Part of a small language model's weights.
Size: 10 layers, width 256, MLP 768 SiLU, vocabulary 8192.
Architecture: LayerNorm before each block, learned positions, biases, tied embeddings, normalized queries and keys.
Training: 244M tokens, 4196 steps.
Each number is 200 + 20 x the weight over the matrix's rms, rounded and kept within 0 to 999. Layers, rows and columns count from 0.

# o: layer 5 attention output (transposed), 256x256, rms 0.572, rows 93-96, columns 0-255
# v: layer 5 attention value, 256x256, rms 0.175, rows 94-97, columns 0-255
o93,215,227,194,185,190,222,191,187,198,166,195,219,230,203,210,171,177,213,232,240,197,216,180,210,222,162,227,219,188,199,218,203,229,179,234,219,229,228,209,181,230,206,173,194,166,171,208,175,197,180,221,216,196,210,180,217,184,205,218,169,186,199,201,187,225,198,196,186,172,200,181,190,193,221,209,189,223,177,248,219,187,185,198,178,204,169,221,177,192,178,209,186,210,186,210,195,203,221,220,189,171,203,204,178,176,201,232,198,196,220,216,187,210,214,192,181,216,211,192,173,208,189,256,186,154,207,221,202,202,195,215,187,176,225,206,197,204,203,193,228,202,178,204,198,209,203,217,210,215,188,196,220,180,185,190,238,220,195,223,185,186,231,183,237,214,174,209,195,194,181,232,181,187,186,184,172,220,200,201,196,187,196,201,212,192,200,177,230,191,211,223,184,230,221,184,236,170,228,172,210,221,189,175,185,204,205,204,211,164,183,174,182,241,211,210,169,217,192,227,182,198,199,230,201,191,191,228,194,206,168,167,177,212,181,185,222,196,220,180,217,196,202,202,209,188,193,201,203,214,196,165,195,212,175,203,210
v94,203,214,198,225,190,181,243,201,186,164,200,160,186,184,197,179,221,182,178,200,212,219,171,213,202,194,177,227,211,207,238,169,204,155,207,200,142,206,201,200,197,196,236,198,183,180,192,249,257,219,216,226,202,197,239,182,165,201,191,213,193,196,206,170,237,205,177,187,228,214,228,195,226,202,201,216,200,187,198,186,185,206,166,215,194,224,201,232,183,229,210,173,208,208,184,194,193,185,216,185,221,174,207,188,222,187,189,214,189,210,226,186,206,197,208,192,190,169,165,187,217,199,231,170,199,194,189,188,176,183,189,198,207,244,161,175,232,210,207,194,190,215,243,224,235,205,164,159,203,208,199,203,202,172,189,205,172,169,208,192,218,227,187,213,162,228,213,196,221,193,194,220,169,217,200,197,231,246,224,169,233,186,188,210,184,184,181,188,177,196,218,210,182,210,200,172,224,203,228,202,203,204,166,174,229,227,221,208,195,170,197,211,186,210,219,192,207,212,236,182,176,168,223,216,169,183,188,224,194,199,206,157,222,186,188,207,208,196,165,204,197,234,216,191,221,210,180,172,175,185,202,188,221,208,227,203
o94,196,192,167,157,180,219,190,202,181,199,209,209,212,196,193,196,211,209,233,191,226,203,208,175,203,209,185,191,205,196,206,196,181,227,191,195,206,180,199,198,248,210,193,165,203,208,191,201,178,210,193,217,221,169,145,202,182,219,200,178,168,225,190,217,187,203,188,199,191,189,241,215,224,215,203,184,191,249,247,209,223,204,230,185,223,225,210,225,234,180,179,202,185,202,212,183,210,178,180,165,216,205,212,231,184,213,175,183,206,186,191,211,202,176,200,224,154,190,235,205,174,213,211,242,216,232,193,187,220,218,205,252,191,190,204,204,180,170,208,207,207,250,167,191,176,178,182,258,184,196,186,194,224,209,210,175,237,196,211,197,193,203,204,200,204,159,214,217,182,219,235,209,200,180,198,179,166,180,210,239,214,210,226,205,220,223,203,191,189,193,189,191,205,227,208,196,198,186,211,227,204,173,199,210,176,151,199,192,214,203,194,247,186,195,197,210,219,233,174,180,207,209,192,196,206,210,192,178,177,190,219,201,214,206,185,166,193,175,209,198,208,181,186,174,167,175,176,193,174,234,173,204,205,218,167,201
v95,193,225,203,205,193,206,222,220,224,173,174,199,216,208,207,211,205,190,184,164,170,185,170,194,191,186,202,194,182,205,216,197,186,198,196,158,209,194,172,187,233,204,192,200,212,206,238,207,167,198,239,195,206,189,207,171,212,198,201,198,188,195,211,201,187,205,200,181,176,201,174,174,183,214,232,220,208,212,197,214,170,207,187,166,201,217,196,189,210,204,199,168,157,203,171,190,236,211,222,201,218,192,197,218,213,178,189,184,217,218,200,211,221,222,190,202,184,234,202,197,216,183,215,207,202,197,206,235,179,239,198,206,201,244,217,196,225,208,182,205,222,221,227,215,212,211,223,171,198,198,209,201,221,189,186,181,193,197,216,200,219,197,216,185,181,217,164,188,203,170,221,221,204,192,216,211,178,192,137,178,185,208,221,210,223,230,204,200,211,212,193,203,233,227,216,192,253,198,194,221,201,191,226,197,200,185,208,184,194,211,191,145,188,147,201,198,192,223,193,187,188,177,204,195,190,225,206,208,166,206,230,175,190,201,210,167,210,217,195,215,252,160,210,171,217,205,234,155,196,183,225,199,220,211,179,203
o95,202,210,211,206,212,192,174,200,222,208,199,217,169,199,228,179,219,185,207,197,204,209,230,226,174,190,228,182,199,205,207,202,182,178,183,224,204,186,218,219,208,192,169,160,172,206,207,203,186,167,185,190,208,197,220,163,200,200,205,219,175,229,209,192,180,184,208,198,216,190,225,203,205,226,196,204,198,224,174,190,183,189,203,213,191,190,176,187,197,219,177,214,227,193,211,185,183,197,212,221,194,208,192,220,251,201,164,215,204,211,206,204,185,182,219,198,184,199,228,232,212,170,184,206,180,185,236,171,212,202,204,199,210,174,158,201,183,211,199,218,195,207,141,217,192,207,185,200,177,176,182,215,190,175,199,192,193,220,218,165,182,227,202,198,238,195,169,206,213,224,202,213,214,196,205,177,189,237,228,189,194,205,208,217,209,214,227,200,210,243,191,205,184,174,179,213,173,228,229,199,211,184,182,189,253,192,195,243,223,214,204,208,197,176,216,208,223,209,227,222,216,154,198,220,223,224,184,163,163,191,198,242,200,149,198,207,194,163,193,199,140,208,210,179,190,201,201,220,213,214,170,231,215,140,213,193
v96,205,186,209,183,179,212,188,195,195,204,241,217,193,221,182,155,193,212,215,232,184,203,178,236,217,207,194,195,223,192,174,184,190,200,232,168,215,211,188,167,184,221,197,193,195,213,202,219,144,209,177,216,202,219,157,216,193,181,191,191,180,216,205,210,208,210,210,171,215,196,194,200,219,213,166,184,191,212,179,191,218,198,178,204,201,214,175,195,239,188,195,218,226,215,201,221,209,194,180,204,209,186,222,208,166,194,210,219,189,202,220,207,206,229,194,176,204,221,205,195,229,201,198,192,212,192,221,190,146,231,171,186,206,205,195,175,173,208,188,213,178,202,185,198,192,201,192,183,213,235,222,209,168,224,184,234,180,198,204,191,224,192,198,194,212,194,168,188,192,199,225,192,219,223,190,175,222,226,197,216,217,209,186,231,196,189,208,167,192,207,185,206,186,171,171,182,151,201,202,188,217,218,199,222,194,191,234,189,206,225,214,220,182,198,202,190,196,202,183,179,195,229,196,202,204,211,226,179,205,188,184,178,197,202,199,194,201,201,225,214,183,207,235,190,191,238,216,224,205,188,179,198,214,167,203,214
o96,193,201,219,213,193,194,213,203,228,196,213,212,210,185,200,209,183,207,211,174,188,220,244,203,207,202,187,177,197,235,202,189,206,208,190,217,221,209,231,188,191,225,197,224,237,218,204,188,220,202,188,164,194,168,185,207,150,205,243,204,231,192,189,166,193,198,178,202,211,206,202,168,207,215,211,195,210,177,185,167,205,212,196,189,185,205,189,187,225,215,228,230,188,217,195,206,220,213,195,213,205,206,228,192,225,210,206,195,185,215,224,209,173,177,198,204,180,216,183,203,171,215,177,198,198,205,202,193,179,187,176,191,211,177,188,187,219,192,200,191,174,183,222,184,193,197,220,205,175,177,179,214,201,193,202,183,216,225,191,207,189,225,191,179,172,176,236,191,224,219,176,209,190,220,164,198,190,225,204,215,215,207,203,206,182,184,209,215,208,229,196,218,176,166,216,208,226,186,165,217,172,194,198,185,172,184,223,186,184,169,182,211,212,177,215,214,182,202,206,220,214,181,182,158,231,213,191,219,212,175,222,171,226,200,203,212,183,220,183,219,248,214,198,218,185,203,184,202,183,194,200,189,181,243,202,192
v97,203,187,222,212,177,214,200,210,189,175,211,194,203,172,180,193,183,201,207,208,194,151,187,211,175,224,214,155,232,190,197,180,209,158,201,200,185,211,170,214,168,200,250,219,219,218,249,215,176,170,185,228,186,186,181,182,207,205,225,188,168,215,183,220,192,175,211,203,217,202,223,196,209,231,219,211,220,178,210,185,173,176,180,178,175,178,163,191,208,175,214,158,182,199,207,205,200,193,178,208,217,199,170,187,190,219,218,153,165,199,189,214,192,194,179,194,209,175,206,207,223,174,168,213,202,198,186,207,194,182,161,179,189,224,187,229,188,227,185,182,189,195,204,200,176,224,186,215,193,195,192,207,213,210,197,197,188,221,161,209,210,210,226,179,212,237,230,204,185,168,211,184,207,201,191,232,214,193,187,221,205,193,226,229,212,171,208,160,187,231,212,214,214,203,230,207,177,204,213,220,223,187,216,202,205,194,204,209,212,242,184,200,200,170,248,213,211,199,187,191,218,210,194,206,207,215,211,214,230,211,209,220,212,159,252,196,209,201,201,183,189,222,209,220,214,209,221,173,205,212,182,162,202,232,218,197